Each number is 500 + 50 x the weight over its row's rms, rounded and kept within 0 to 999. Layers, rows and columns count from 0. Numbers have three digits each. The size before them is the row's rms in percent of the matrix's.

# layer 3 MLP gate, 640x160, rms 0.157, rows 411-440, columns 0-159
094:454515589496422431492556600472472562460415461420521568450444459429480515541493552551507576515497423500486445512515447449577441439557478455538455499416495521437403486466468522493533598512499518437511541410510464569446419572517451485475510466542530522483458521553530515506454592551469530452518482442494584576448539481476552600596577496440442474423434475445498580500468576371477451525518511607498447497503523473588473544504546453498426551522491499598538550492511464540432519485481416
102:461517585530530543483471582603553507490528480440480453468457554556525479563490504556525500556477449533531503447492512480509425537481397489523466487356469465504566554474484493543517548398470524498414501511507494519533538610472515453578490488530465530403590366415539478526527473457532481453467519554530540417466528463469417593513553549472534434524483530484407602439460461511522545490492462433513501598540506574539522495507469546452435555431474562457397461559403508498573526563507619
099:617497443405466537523504574469549486515481472478602470472572453437487560395482467523519470487450498475447465428445494446538400532461434584532479548546543500511557512502567538498473498461475474496526494536468528441466443499452516532502515448403531498517469574480513509448494581576475513491556467505475613523432457505460485447483562476383505515510522440478499452572507456557569520446548531497420582425536512440533516525466493514513513447541553432482560526498597522657642364447521432
100:479560466487422476489558474448474533491559433423567498555475411447474522473427483647473576495480544555482559390499614422586525500487529505442497387580427459465435570489456510538516511540545438467497574460614479548550456552494511544522576457498548483480562474539481524525600502549487527411588452394607508564499517467453437457445553558492501529479480415515459494506510573446498445465504483571470556509494561447560453491496531411485538540568433506496483469434480481502529559542468460
106:482527539532568503486463479548500555566486515515437492482562517466594493514494537519394467571566462427481589420562588489642479556494574524579419536497558548532412479490495522524526538479554537467508488578640455497516406500534481583520527526395442554586579519476419454498427530549570500648477519469512482579470594487476527487541525513490410515554470588559534463398522486425472487524570513563480540542469516549514551464504488458559487592507486487531493445544514478484488506529554519
102:562544460456479468383537605469525484438541534467436460479448541554485463535501449507424454464598526509583569509470534444474480513488484532523518450464489515534451484469483446515548487501532366561608562548483460486478655550465421540517458443536489445455553403428506523417466545474535469437590526595375527478493548533496581539450558497491412541536541497478614512429436410500502501515436485493573416539563464514414502432522558482436535495506549509497497475497507535471494514420534528
095:589477560521557459464544566557521462551419542586560576454470491500465510475441483474559584533528490518432500480532527526349493373490478532589396475626486556493571432457364464439504504465473509527517532471426505500519581426490508544448537507517486551528465543535489579467537456475494451542568427533421498486457518545466591559461522468510551493472458464536535511383469474518526406418487445529526486484411571483520554487549492434437410495540558517462494544429535488579473483477493455
097:455460560467505520522438509477440532381511461540510585484467448528400494517432489472560457515444493490549530443543507565470380550397601400420532401408555544454575440509566541481532483455503534425445396458500475530549459581515494521449457511457422534526470568557474516465506489501526468464491546468477542477504511525430490584482481490536432504391467508510450486458572475468521510497497487503436536453519410488558473542488542485505494401467510431650509491557593490563484453446526376
094:452561496450465481543545492502501506561610477501491471560576539511529508463470538565544583561477478515479508465550484458541526469647428533426484623517457509517486505415508498472535420543499491475381467561570448463422498513563561472488437450414497558562463485432567462533499490499521568415498581613461440565581453584460545512492510524555527569527518478500466496522404555417435552410551521598438537595590574453495523510474508456480510493484516535467589519582516552498524547489511459
103:520436638469602459497581502475554580529457521455442535508605589559490482482483507468470548460515511469494494383479544496563509471574532508541509523432556477507546547533513548570548531564554572459471410640502504442449591621585432548494550535499519557532483457513560445456491379498495533497483621538510491507472540538545522447488587496460507555510509572487546482419527492521485577504426439466461505468485440572485533509547546516502522465479547493529539521529568530512608511393513578
091:506409384451495505475593550461482525421433522536528538497540557482415515477462544505534583470455529482507494480405558406464505578565482585513467480482517487434543567504443427530517492529453515555579557497408468485505468441535505450481508487522525508455415537388438453509399426530418387512536484492491595543545528428531512525537492529532449455490370525459543567472502540541483457575579439516505549493423494539465525496485523375471494511467563443547545448435435474553520564394529547
101:555428527544486507494516498516467657452544485567459404516497529536565467584580481520512520480521595418430490478642478406513438480469457539496465514539463531453507538451556515489396493491480537542516538471529499541486575603425564474431519464434553491590538486452521526523503543425600580419548552484567445433557356449467570481464565484540518503571549478398553488505510491510489558418443488428478501516526554493517500477515554529478427556491474582500496537496478525529573568455527537
092:523431504462475375429482508508493445486499511570508535541477454493567579481388516557448530427453481491446503562456521483458455487450563587415505402433530430545457445464530469529504570466467442481501628567527444466578498469413455549488571505446399509471485479470518471521567503451492431437561516526478511490431567489471516556442535505430581504447533488586499475557561545503415508503500496568528578588574507484488539542540428460509506480552516617511530622444568479412457482498443431
090:532506503480610517431484534518464555579419524464491509559517601494496464554510511469479539552511440516432447515426516585491564528522447453532564517466604542521607450494564533495427485332452451451552530555425392599487464442514509550483544516438512539495526526569464404470508532530491524596514503488484486560484502493433553534434547467569426476566455449574501504396449473466527562559465519495445415534520492429438522556544527493487450501440414455468500554436533474484569459422424470
092:546537549514437439523508535493471420468497522405528516447378457444494495480534476503441535492487470452505459430498499435501496504502500498438382377483496479502505557467496464512534569509504487488441488423626480549423526511609497547471466480489477515619546536503534599633485556517638489461499549533488472581490450436470541548565453603558494486444571471403517524607494457448443487498436499489524496523469477492531411439547530522565571531528454562546548471601547509484533522474596534
101:541513445496489510458486488493540559499516444425533451424401355553465519566515521550513539477517500419511534525395506540554551566556504641478483472530488406562407514479601541481537506556519508557505473506459466472519516501447593552469509452534562432523523459483497515436562569489499491321521420533518476523430433516388495461468482534527394509477534490625503500434540543541445454448529420547490498512499582559496473452491531580471454508566486515479460443512501613446445512488497488
100:463498409493502541404465517503545450502523519514454438386463544458554556486442476543536459520466486443518644486527383559483440399486453521495560517504473368531539481508519513523555487481488503596439540489510480495377533567459508499586579459473537569524551453449577448374487420506412489539448473540475491529533530514498467463499562502458580447467552463522481509566548535481572434496504515385422556592498602484516470515527559492522559505464505504502500432530427570516591486424518527
096:470513525487526524586498474491478610425501530520504535463503455496574534578499569604459525506398539387465454443453473500585455486414515557480563521462543562427476503548497541516499557447527527463548525535420472563548534486534512538439562480466508558498530644468463592505560442459565502516501553532536528513505525521528478482406341536513491488480499423558497452456443468431469469575437458504386512490520562542503489444371466438467400543466452464443482509425523496461552411495493564
109:412566505553548472412486419437420557499486494546511495512495560471540500537424506473544660544489479566489535413574545591407511536479483525496498471405464467514487540463492342457484585548570622460515536534487497471523441462549527536444502549475506419537514443519523550501533492443435523505574489453492525472492491448460453567517521605521585431536513506464537628501496466443455472500516500447503499419429572504383521560470506468449524497458492486494410511566452410457550477508437510
109:474499544434525431464570534514531566458454541481490538478612384415488419550572532539522554496568578519499437534566487453525512506545528411491441483436541515492472462462535496453518479447412451598481543498518469528521490519402469536500453416472506468440456523485557566477414522529457511505459502472480521398516489458630480575559466403455470432486387479446510435511450439460497528537446507504567496502485437514440430500548437551620475450551592492411548508465512378509420514515455519
096:495508516462488472445525502513482415533527612451500508483554443535500518525552448513479405536542486530487434608451498501546545461507463504456634463485449442470416508460547464503548583607538409534420543462505476504509510472464512552505638542514510405479504489456537492410420476479499594553534519551479518533492423367453494570445406423476437550517439504544448472548490616481521525513558565520564500533464559425498587534430532525498432531501501496431437500559453542521567414550446486
101:577519532434522405447455516527545424552478506539536514492460514476499579524450565461505571584502435542481484581494484519585554467455422478489495458498507504478494516522515443512571553511505501555473488574499494466525525465469618537623453555512478419524479503547572494451581473385628452527552518455446517509463490638494514589474553492544508467478376507509454495458511527436541544381450457454507529522487467439522538529586543565527541562543463512392625438495512506476561510481598446
097:553527507584538556551441558429450417505517617544515508549462473501535546480582413552539435535517479501466496587462499603478457497504502472561435534474525412516530514450449551462412517604492461481499483540493511446520439569534521499535401447444479484509528511492492538406448562469521513523527528537549518473473503539450489542424524383491439608565503507388528472458472454548506497559422535544442539541628510504473550522413564490543505447521475377588452482510584566560500481503457394
122:468455507446487528465432474419482489531549528560557522494484514542559470505478529446516450491380522446454573461491610587521475383471452459502468493477456534505429507438520533581442554563475548456486563430446529537453395505554451505479604376517519491591521522513513493532494392480585555497502452506521538525419485572489544502535569493512477425542468460577540461441445506440448466450481559489404511469354513500482489418519600515471493469565506513469489513544505576406432524540552402
092:492433515502572536506511476511418509495431595473563550568537479488498502500390493557569497481579575492544518507659479470502487474583517561468455523459514460476437439459606466467496584461471545493518477500486515518393514582580537486579417464488410515427487451521520499474603549415568502501481467533487417495487527594522556474529552585453538555473472464502499530494533447550544593524463469411535372489489531582416405537478470463492553556409515435468561474462517510587523481519494519
096:532385512470547515561589583554512468494545518553515475473458567439480543423477512473531516520472465389448536437517638540548442404583511494530535528533391520542466446526428510479524567462500481469540479434436441502453493437549472419457551588455462494465501526554392462507433496523516532604568438484611531502584537501524544544486477508443484482469512459513567488583512535557475440497444525470530480466488486423535538387511532592583427494484496450488472508408457505405470476419463440
097:484411585482523498564447498491492585565492515450488523408484515511486522543508469468463608459451498494428478520486515599553467423401515544556475531475537459568519382485469506498529511502502549561518507508498495429517587541575425613485529462578487515531525560479515505572514445485559454528501583371478503478512582503455472444560488543501516501478434514590442548510475494463514510439511493404563497632433479607368393507516499467586357507489457477544506476522497516441452471483468466
101:503529552506405598459461516444481466491501498572503456555541463562464505438522455525560521534463561545576446455518592498555505571408556532410476482500433605428585443457477492482422492598531508508536530507588512537574480489431521495544465420524507369563485527540502395511506518498417429465554466468544495541495476475556524505399512468500479569454535476498534482557477516562518533507587570479595473516612524538533538471435422478478566506451412471546381492452440437574483443492473546
096:553493458449559514465495529496573515550582472550409469532485497550574495538481446559509564473542538520471522484558437560436489580387503441462490485544500530417558546508467503437427528547448530486586502416550489474506390568512442576489423462513558436501533651505582477545561513510489488447455457512375533478470571460484597473480558407615521471522467499518517514475487415509583525468520482484482480417433522586533451506539528449512434476552461459598508546428556460586525500549532546
096:486454412494500395509450536547554489411470505505490540579493471470440585602447648541600534495628470565401555522530432495487496584438511529492489564487517518508573593489507445470472540454542469556517430523491470557600463489554568506464460482536396615404445543445409503487518545534421550519532473454458504454466527493495536587515489556564574513418515452506489494515493533503435564483534475491520502570488446466547542396497565465555427502480528551525523560479501481495481526463583525
# layer 3 MLP up, 640x160, rms 0.16, rows 411-439, columns 0-159
095:495458519618366542514449445377557543462482431506575494503506506445483428461522402519521505487477522476498465439487444489502555531512498452565544507555574436532531519538499583445467468465491552523524479596500347471482579564523508510473530521435473553565512434531468486491470601526514514534515549418456625466486404511440486545447491604513536442503531475483502544465468483517560574527564540503563540540564441498482460495564478559525489565463472452480536545388444418625436538488439499
101:426453503494539469456454524436531569514589562491499387555567487500462367585543508491429504475476555440569468455514441486385446512569457481495493515508523486503473468552461499481555464495519495581473482478553495486408595513520564509489581429564392487514522476489457503541504478541555513474476506547371479516546541569510508528539565510544545484527495403516506490516442499444575484551484491487632454514573476402427507470503495428471566602516467573578533486555384544508596539409521456
103:475521578492543556516508465520491524487437335516530452505499524477475507414471536509502434506473548537492444469479508467540461500411566478512487511602518491539463504421547432448506471557479427535471601503473585488506527434559492539466565518488528509455422540400619520391521542488478538540567587517529546556437559403449364450495537567426409510458390489454560472524428441509421459438464506539387575445552548476541495480463456475452515486516480508442517523459527431534501507461429461
108:568603494494492412562561422537442438490538513479477549581465511477508520465555505467493529510458512485533459454524461475401546483472487517516509503455493443489462615456500444478553430554523433528572485544500551584521437422505428484508423497481478433533564390416478389534423543593458560504470400512541506531531549549524443525489548476595553490499511475444397528539480518475514543469499636475440544465479444492546511555529400543549476560431478496577410447404470532518557418577480482
094:459411554543473532458451441558473522540524534421467539644499529525413525509498461521491492497528532535580362537530420502376584487580525566492621488530532473483568525486560491468527473463417471461472495547465529512455486488431499435544464464468573470457448470537518582493583497451421541361501532554520537525506499566566409467436508446544538474507515510464540471531453600557547482483477487413470523527547543426498456598451510617518491437563451505455537497590500428483516492476466483
104:491529610518427456552526493433546521415576571468485525388483526515485530588586497472561511558527540464454470483503459339533389498515469417497472457485452488513509421472587605471467489535444476440498526572534573519460552500554468393441499496596487521561489510482516505433583549484563567488566497560490484442481506513448535525486485487476383535463597450562577558586400426495467515477535590476482484500461513459578595420486534508486477535506498505479585573549514500500489513491496543
100:477548526532529424495442491500604563449528563523412519513506641440532550519486545526484446568568411466482591563572442497496429419479496499500465468415548490501489428589473481414455407510515536547539501412516495456462459469479441505530527484497392523525492565497403490519432527522499495389527451521389580530446529541622563513515478552540539540538426428527427437487511490448436502540488481454476556584514423517508444529495514577511503509400514521474512510460489526396523571413486517
100:448440476412559467595434546441430504490476486559475552535608517490463559496501552537551455439417490471541514500494506491533403497453532406512523461422454535435526498454532545535480574524439595466500486487412488536482437499521499546486451403412518461435478470558587514549397447468554455483545471452530447465566497387466540525399498540565512496459543493425493512418445458508574521534552447460494485482436477541567548485505520521397618473521540373468482555551463412549519517450516568
095:510517485458567530486502521495505467479517592550410474509451470416516514536620419536518527477538476543491428445384414504535496519496429423601505492507578575518415491569432583537494505621535433499545438462518405554570514501560497569590459416529465546514496560525489519605506453545547561535484485453526506629479539475457493518532572521541507536501565557507520538436494467437467509471547527411525556484443480485472571431441505555541517531634471420558535566490548481477550534470449516
105:582439494496516488481490510532539481484475446461517434546488505575501519436430577491544448463549572482517575485499486403416451636457489565494466500446491470469504523498502496474531471587583511471502499501494572478465540470453406609523555502559497512596527451453576488545455422444482599443485500526456466465518478409529604425468472429436560525451576549490491580486526465501527466438505464468503494557398424555514544455540552592373463415409584490496417419522561515455506499448531500
086:454423436529538414496553495505459567493365549412572408483481485481461485456415568473510516459454451536584513442481503492457531505481466555535467422494498524486513581584418506476427499484474359581563501516415494496502465429437565570573513559492450466472449483507443458510466455462431492525425435532511527477526539421460539489510537517418507501509399516407489622511514444478421513512519465548535528505503427506448550465372429435459373514494523524527484486530499483556528556440442542
105:335549560424522556518497501511469515583491534537578615406500485443472422565435480575528528535577466563491390399444561509483566510456588509449524452473437449456539464504474437459566428485454509491502495469464613442504398509525530510602439466507504516476376436517518456506465492594405427540438513474512532512491522501479525543548403497494577540481497405489525461505532468526496520459449509534516455499517515430482478545496401476574425443513508410523455470501531518522510429510478533
093:402552458530475550505380530429468561527540494486479518449426450580418489488480546552509432474529486416453529438513480488574548574530407504480528530522433564542474437481444528456550462516578503483444475395509482549455532476597526460554483588491481632475481469495506490500410577520517490417426524594507447546469504493437409382473478532602391480454531425514508480495486459471533517539511443602551524578460426553474538460500544492504555551430504507500514454506412536484520600544497521
083:496516511429539474419352549542437550559439391514500506557544438438532518578466499582470608448494457491470405575415549546454495530520512515491455536474535495530569485577515409439406507498483461492494505543405458594439517477497509608482529464510490458420505546536520396517539538470441478531468591462525530535508458493569477549478411526605505445464500487543613538423535510551511516611438514462459427547519557484473488541564465494539450463476432462424509500514452437441514504513500435
103:536420491567584517587532489476536443480464575602474584506562560478483546549406522511506540432485404505424539485471471510498497522531435406501555630573549510479460508514462545531500461446536439496532551539444504434521508501391544503557588503442500449524476551538439427396427538519525513549556597433514496551573526494480473447445513442383535492536486556556429469489400456471523480447500463499399482430499523409433567536477513480425468506528467466454444450431585449486502507446470470
096:505476492510496526500479494513451476459499487463384549574510530457569369512514567582544434561472495521525450419533524455391522510473467498534548584460410487474539461503425440455486503470489462476466463436442486563492450566544497437432495504560530526493502488678507401546465547570553494588453515481514491488567638476451486493499530528485627540532517442454475458581615531501581513537434497509515513576565486498439502520536482512579453487457480484529477546468410486484425555536487619
098:452525402548576533414465578472549544494525540523477446480471518491568536465464444601478561508484519497528538432476422561518441507471472544548599544471439518517537479532540481452568465529429560527431538474445534488460524510524492450635604436573513566459552457463487460467521465496506587457401469468527517504600548489503528493472488517477493482542461434506520480591472565562561487543527523491449580630448568445540471467532527477502406498461539501464479502567492606571671532482582530
102:521597468534461497550481485531558529462455528464432428491524530512495470518484495506547517569600515454443560553490473502553539455565468496577567394493444565466435497538479460588504497552460416465473461391431439633505525531581442542465496483557531462434476529420435635540412433548529492571486515600534509536534547445475530579538469524415483594477487473527588472544529517459480443471463543578491473552450541504465436474511566561519521468397528444496588504414512519551474520432467448
105:450407584542507515553455465499457513477460505574427508513510540544518533592573432522415496499588495484407478405483500624455562463565461548459410453497482496462491481474542633595450567583554569476560445416461497444450491514570499534468553451527579449555500575554499571505575465478536529432493539499549613563410490473442465486528533505550547481528519582527523579501535437521461477569513454471489459453426505499512468506432579433523527448469496524471478420522527594518468544437467471
096:567476432508607400557424468574429553551530502444468449492508535503394501490546486494526426484546519401507473525536453469542532464427456473504487483468494538434537442473490509498456442430503413475452523539508471574506474576468465541498509527522409531538434486365453549512473456611557555508408503450529442521400464485516460592565511510404512499520555488476528429501572510579458500516400463417515473476480385541541501488534480486551543467543474533480611572489602465543484437581429480
095:529488505491528580536455510487505522391494525477514504478526501428450530497369469494540504499447480478534527416577451465465536498517491472550453566452477560517545519545377541460413482471461582387575496562459507516451515495419475561437405520488448565493463536480559477530535554515550367523458463435526451530552549528466525420497506467597436430431536552432513552459450561546491422472429496524443649555558492502490500512513506497494535486567519506554662434420530512485494521475432448
109:458598473461430500429549432561477534537443568507566495506388537555503492427540407535436590613481508493525541506545576543554559493437432486436447478521486488509568482509502426526553530603443566557516482525439506513474517480552500588493549485581507478530478474524510509466427548523486480422540500542391497521568422567494476595485449629587462501480525562522503454474519537508541520443484511405529450421478536589545583507551547586441546528516524516472495465424450448598533586520485495
106:477500453510468488469496569519433439491519401539546503657533556473436441530554468504625469452503538444533570506467521465486513451429520442456519506533498564462524449407480539489515487519545504540561509457434555489490425486578468461421474467504465594460570466500516479516540531478597489522492477466491515566522431501552429526559528487562430511473448482464495435465462483604481481490500433639532497523372523536570445512481582530532469505528620535663433498539548494441528590470521441
125:533566501503452468507597493595505499494405463459476471533488580489456518461532468520514575504526557561580418472509470473434545600640525485508549504533551562430515434540504565414493439459443495524515425550513411502540556558431595561481398534509519487462485531485447474484441605501464470451518429450493522424570492474510475515478453453504527520418507554425582490592537547526554488462482426528562522488613441520511462617529398448582435478495516478529529496493470462587542475424472536
105:507598388483606588455439510506417533476456506518538426463630381532528554457454488485438613514516486476455571459511523499562442507482490497434509536572453448558424440460550485535491398457464606505514414496369440448409555500505519501573489475498454396528493502509473477543509532459573476593509524537418501491475482575462526513413482482470487462523530497458539527415467537547540545477505458489529471442475429488510490545425444578460445579478522442430465525441494542547544511515446551
103:504542587418535566471522535611562516480413464457535479568488532419455444513452511470491453572547476523498578418444462493599587561449530496373488546486402494462510521462570433498580559507440493504514527527475465524524436377453539475546551499493520567545549519529452522470467494427496526560540538560454527530511535508532493475485551505601465545461502419505542490387567365453426499463474499497541551523532455543554485510569421490561530498494490391586476519390552451467458473476480563
106:444514497455457508486490544499441399480519495501545397502459399527526498447531524519461370528605540584475603455435478464528429455426488545519504499539558546396443553520375462527482491503411471434451486527563434532440487482494502517470478498414483556393466460583529471504496525498514573439558551542453479486436533462469495525600509516424411423464529493586466465466566516567501559536460530444374562478449470471508519482446439486462436567458557527502482441510542592464479483582478530
101:482466604479459508501509585566539433512394542502492557563590425480481532529410450498491575603477535439456523526565568463419518493531498524535443556499523543499440509483539421563441544450509507519581511470553485532467583528482523586459419442470418521442526366564475539469486476513398424400511471489417453509548487563452505554624508477490505503537563452534520472471556469526616467540504466536521464506497522399424467439561525550565507506497469485489486493458518487477375487511604477
095:369484467503481462373400551407516523510526470483546528466517593559505493568492539487447543480547535398411525535479504549487511552438499467419514493493513482519511564568498483484516456462495513498526565383548537552441489507492537479510461470549493527583383519505516479413557480601512490411430531488438546397396542512494569534492422475565510509478450558480455525463573479490602383575520525494465538578561463395515560544509510509486400471517508462509516447547454585486544463494581516
# layer 3 MLP down (transposed), 640x160, rms 0.0738, rows 411-439, columns 0-159
094:449461574518491536509543554468650584549499500461583378487548546521474457526443496454613594519630457516589500440441533455516518519483465448608474501474550424519533503516487487527465400501465481501583454536555349557576491538477474521457503495520543474502536427523438519475510587484531574484551460479568507505501441493480435565531478480498494501530437500558529544500424594485424545465597533480441447503466429428449498539600581527567533520501524466466503431474532524520461498445472546
103:471542499561508526534554607463498502415451542435538535437578445467505504597483499531354566413488497469469478528563486507419433524495503501518489486511469366555449521478526496495595552487669468546457440500420365474477500443496543502546546448454471489537556562512490512535470494464536491466482479535547540574566576449562594552455530449508603438463538469519483479537453432516500497562569541539528467503512521425573462555460480499467560567504519581528499453439444403479565452542473520
103:299531639498521498543495415573442519514424412535492610556438534501480467520547562575571477494435472456431477507441509510568523470494502454484552456506504582574459542527425415537429404542458453440397523526577494446445496484529487516522549501504468552515484509442496513493471514477541473522464499512450529499578500463535420491460515541534421414473419523490498554498503392487461409542475416537446527469503521578456485479596452514458496474434405499484424491538501456456468562507473444
108:534577495556521512434512445545597498506498502478456635671467564508440452480503468513546571535430491441537534505531448419470528467450520484449436547499549517498423558499590465537531445478558542508456509585431458563433493480459497502484479459499538521544492478452494456487469463548383412478459484530585387595510489502527532451400501548490538453480474514493491493586504399427588513477475553515479475449505460514600492415544524526551440432456524559453457482448609491464589447515453472
099:422543541506536437491463505560483525578522503576492548543541522484588451495449448596559433462618503478473461448489445507419519461435485549515427546420447466510435529585482460533436507479481507455518432602590435493460472515592488579432583437535491452483576476535495541457455476535434503584434571430513534564545447507522572424527485403445486482519634496436532472473470479534484561523511488498546581506550442502531460440445469528630603570516531586501522521510446493473524472464478511
105:437437451510559439483496535525469539550506517614456403501529503534475526519466556435479476490453540555429574544499446461487511535476443518628463517448519529484437486437562466496459419473466525591562537557586472484521592502469502573556466425605508523519568528514436485474511434466462420468576522482405526388496557590496503540490483547467466476604501450535510506427520461455414556614501470500510491600457528498487519404571582439437567471495480558452434538578502480487554515521443423
093:516328552523568590450477520489438485481468463553527433455503402575412458438479528534446521556514545578530483460483485532514539494497570454531563523567503484553541548494583469506554524513453377506533488441449514515594508560519455444567525478521501527547391496484531533558562490452504475502522535491518443537572530471418521479510429484530510450463498509463547543421519596483520488550531536498539467457586568529591557424412427389527494500548548527479463473537531522558523441649406466
095:444487642547535439531495433452569478559502454500548443490460459512387413479469516415506471470456486534519546537498420528455455575467471440478503494485561513461442484484505512472487523449558499536435497456540468509559542572523487542366504553546530469542493563514509477427606510495436505471646565496486546496452422575480558509523507469438568465558522508545455452525443499492511459472498464587509522528521408454578501541522620413564480570464598514648423473526462509460493460497574449
096:540542459484540544472511485460488576467492428449622359489532526451503517520422446567511522518498489520554590443469508557628477514529443509588569486531546505478465538395459515448635493549574434504468444487581551492548498619513499403517494416440533532463568496486562529499491494507466482426376510598540523518586530592479543539521448567465534555518505549415515482487555514550481500459419480533505442482443501491463462529506473544492581463468417528489479507541462478460556534416415473
103:550497507492468542517515525540516444475389492485473444428510454655475540479535512489553557518531459509391480532522604514550521515464476497412533518455531493469448583431579505559544516597584490487488513505487548382548558479566464448486503536501518547473529457598542483486474353573502490514440461504442502509479595534568557465475449533453432493507588544502462557484487488453545493467530382532481446498561429493577523558525541548455534647449454516509469516432492401500487524577589505
088:492502453473509572527459451508449497558593515473405542541555536458716526517541468479527458556477509495419462492575466610556498565390497415451550655549483498535473467455533501523479510560526509546468483514528492415504511460433443527537462467538451565524616459493507496452595542522496538430508546485476408490405395474485431534504439516495541570515492469548472477448460558514579559532441505490437495494485496540563481481478463510481460482584486571556500474557529552539501418555549465
104:463517530534442566536566546548438540477434533557527541425506509473442463540481452437530492553510478529465524518518434461521567519528515529515606560507468447548513558436505515531446453534417530522548591478522568450601414514523513510464493496585489467482505427464517629493515612537563463495537604531511580487556527509497582582523512504506527506457412489534453451402526451484540457387456511496427546476535404417545483511578477528494566376484480420508533578453503486518606572460528599
095:490454495467459482493464422428473469525561517543423467463450513504517495441510514584443439484430542458503535651505509512558460547584445442470361586405499463511562501559400508517436493510443470575502582530588448475555495423568550529542486519487403552555480412476444538496454580534471452515637490462484401506438562514516474524470542453538435471422473494481581473488482426481547492540460512510449516542329453498496531521497480476470489540518523492512527517437451530484445557511453567
093:517572493546429487521496495435555438448448439435447495456519489569441551479486540525514515525497455585591505548546481458541498553612520606499473472460514442475448529537529534507539499483503494455520400475433506437564426428559513543551551531526426529445434524440605511579440557434497447514450467496471537547518410409472522478452474468524574571480548527429506493483459500572411452406506557560488490413483603460580464499527427453547541524503633540431583485489532527578479508599514456
101:576532482416435522425526500434534466527522419487517410466543524566589522508487573442524463494445588470519527571504515534482453464505482374523500501429469469536558545469535548454557501536465544468423506477604392459486503587501415413529454476593421504490447391448460474486531538495493500420428530529447514511527573580431578518521481525557438454438562487543529538498601469361464484542470454547471514536534465538423467497512456507570537475516452519588596534511450503461510498482469605
101:445530538490467521533479557458423440570497517503517628460488595514543544424530522562518504513494466519505458463541552556508551518533557566464454530512537513552480448559483502485501485471511476521440514459521392467560610523496548526533534674504590562493542442465485497484532573472485439486555544456556582526530385493405523525511485467482549471543507433453532566439485463382454520449554446498510618548521429520477366488513455409486488426472492495533399428446522580540479427555491528
097:502557379455609550463492584556503480452533516528565459507534461471443543519605554526520514502572492543454497525531466436542470483513560508477440533453522465498489528422573452450540502473515527492442545568526447421506389524396438489571477459534472582532479521462564471494542448390420534515468512495535520547488465498533501604549457565414515427536511552502547490510564508464441588443571489509444379542487373487543551509520486503454589521527524629472473574565510565452549537502513585
101:512502431490557561484424478497555473554573427413516548578499490515459525536542509448537527448483517531597447463488472525505501545593402613610483586440530468558458558493454459442427490519465487546468556409493573477470464515494476473522477509533512518514415452471508476515507463576361494484442502457546449601496514411432454494543504419516554585549554448513493537521579497539491468543510494582500454523583492588544496496507375511529511380577426518512520498510564507577577466552584497
103:528509541511483489570400551427484511542450460506527654564514476512459441537464484505566421520564517463461493590409465463555457463443399523540488536552508526565499439438453470511582473453519509584482438501541596556547565571555550525448376486524459503478424425533515429522436544468443492548389517533518469519537481501494495545486451537552460529488374565535499471565409590525534451464503523454565463455403451515537536508560557503458520556470438555548544461445481509471489441498603500
098:546411442562530560430477481451428530506506541494506665480445513459523541526580571430486473470445492564533569515484471476445486466532495566541490474551502537545521537433497509529546503491513454426531488464448522421385475549539546492601541518486522435575499644460514510562550480504483412487533506480388516544530497537411523512517499521514504450502543498525457477497528488422555487499504503478427520571530553500599474492356505436398519575498464531488390502515537425597493405409534567
096:519497417485342539507463588461496520454488530537557396476553515424440551500540526542503503480540527550607462411452415537497494457560542475593457572476480439585572578442457517514532550596513553508503533510462503594617453542508535488494504472474521531489475483405505563485492519479513463536565539529540587424549431508518498510489529487552479441537465452450504568446465507480535438476463616621431498486440462494441458495499540555411499519511413492466476571406481387468525466547510469
103:528493553457500537390571433529422636413472504470475581489517481523570566518557369501552395503509554567516399547473649537498444501490541516485544460556471467519621469510507455500474514542473543527525541559460612541467447477495503586466536444461475585496574503489516527479472529489430533497486538517501483547466431407508585501516498497539506485513497486442537456500550522486554511536547594437437431399512457558537508500535529541469378570539540471553462455538519487436554435529567460
106:430517549452512521511526487521576432509496413446501425454468517562458549426366448466501501501451517560514400584526536452493460515441479542466529418469482562484420422393535505528448533517498622569535520388535523508579444483521486487505526442412544543497556415412576505496591483564484513443582493465484471507486560507504502565435547526547513484470508446488535543506511515460496443343483586372500491514417449533524503562478497487453523449455491479498570556528552439475497526410562482
120:554417504490518439493509526540546472438533405445449426532510619414523483541470423469440506575496466496424475474511518521442500472599447554517524500415540513455520493516572641537475450423540482501525493492520446471491561507538565408549519545510539563515489550507473505543402542535508422487521492566478432592488540559379516464502465509475495549430536487438480537539512485438473541495522481522517526691568560517534433526456482482552454381494567544491547516602487493550515497550583426
101:555502522535457530572487491499533453562463502470445511388555532593508553508603582528508424514517377505472553606483464541527471501429531440436538563466461511533485469540379408576503506497491573519453461430597459497495537513479484532488502512427505387517542578528487397495532554523483505518461519452500417533405432567431614521511445423509558480537547430470424548583470475494511478480456521553447529516513478402457597419467501497457564530519450529490506514444473562532525485562532591
101:516540477430515482521452530523561530473436481512516566502464502489425542497507534542534452585497413529491549534523548598529565611551461566510464527604519547465537552467415471438483453566509595505520490501525482444589461464461575555493551430556426538454528529459512508409477527467590491540523452497479505505531491514484458496524480569531480458497388470549523460425475425432339526487523523622434597445522469427439421615589451582486468492423501530519563508518465578515509548477532525
100:405496554450478462593482522504454477467485587522559491483523535499542502512542508507543445469485446519514536403461476513579469557485468525532434567559428486490465545579514441533578475489477629539539469567611476470462514568506418556535474496529518495400547419546576514510494456482606577458524521535563487386423462503403465479536495498486521377454436477476522489452435503516465563484472528393473458665507448479447469478522460514393552532451488549538456445414479514455489446443463498
100:543485440504502597523445507435455468484563467492480580508486553556458512553552494494596576464474471567549472489492516535529583461505480497489502454591521475426499490530502528523452489440442526546387479503470466448531474450463421478513443497481468446524526464593441556486551569533444382549505475533513500467523529415453407567466613491592551510483560486455450507435541476625482561576478531477558527438571478487490609465480559590588428617511534561580503496481502447517559424564424533
092:536524513458553548430546450534425482523439503487463563521462469489445540386498439586515520464482437540608560463540492503466437518500486484472533538563551482488457447515480531400476453543449479478370446516424542658470507474471400514560512530486386481518399498465535550501466534433465561578468564490525424567572524440508540566527564539513574560473509442499503463434483501518428515423533527469504549421462525566466391498488365415555512499536476447479470463438469498439453490537543492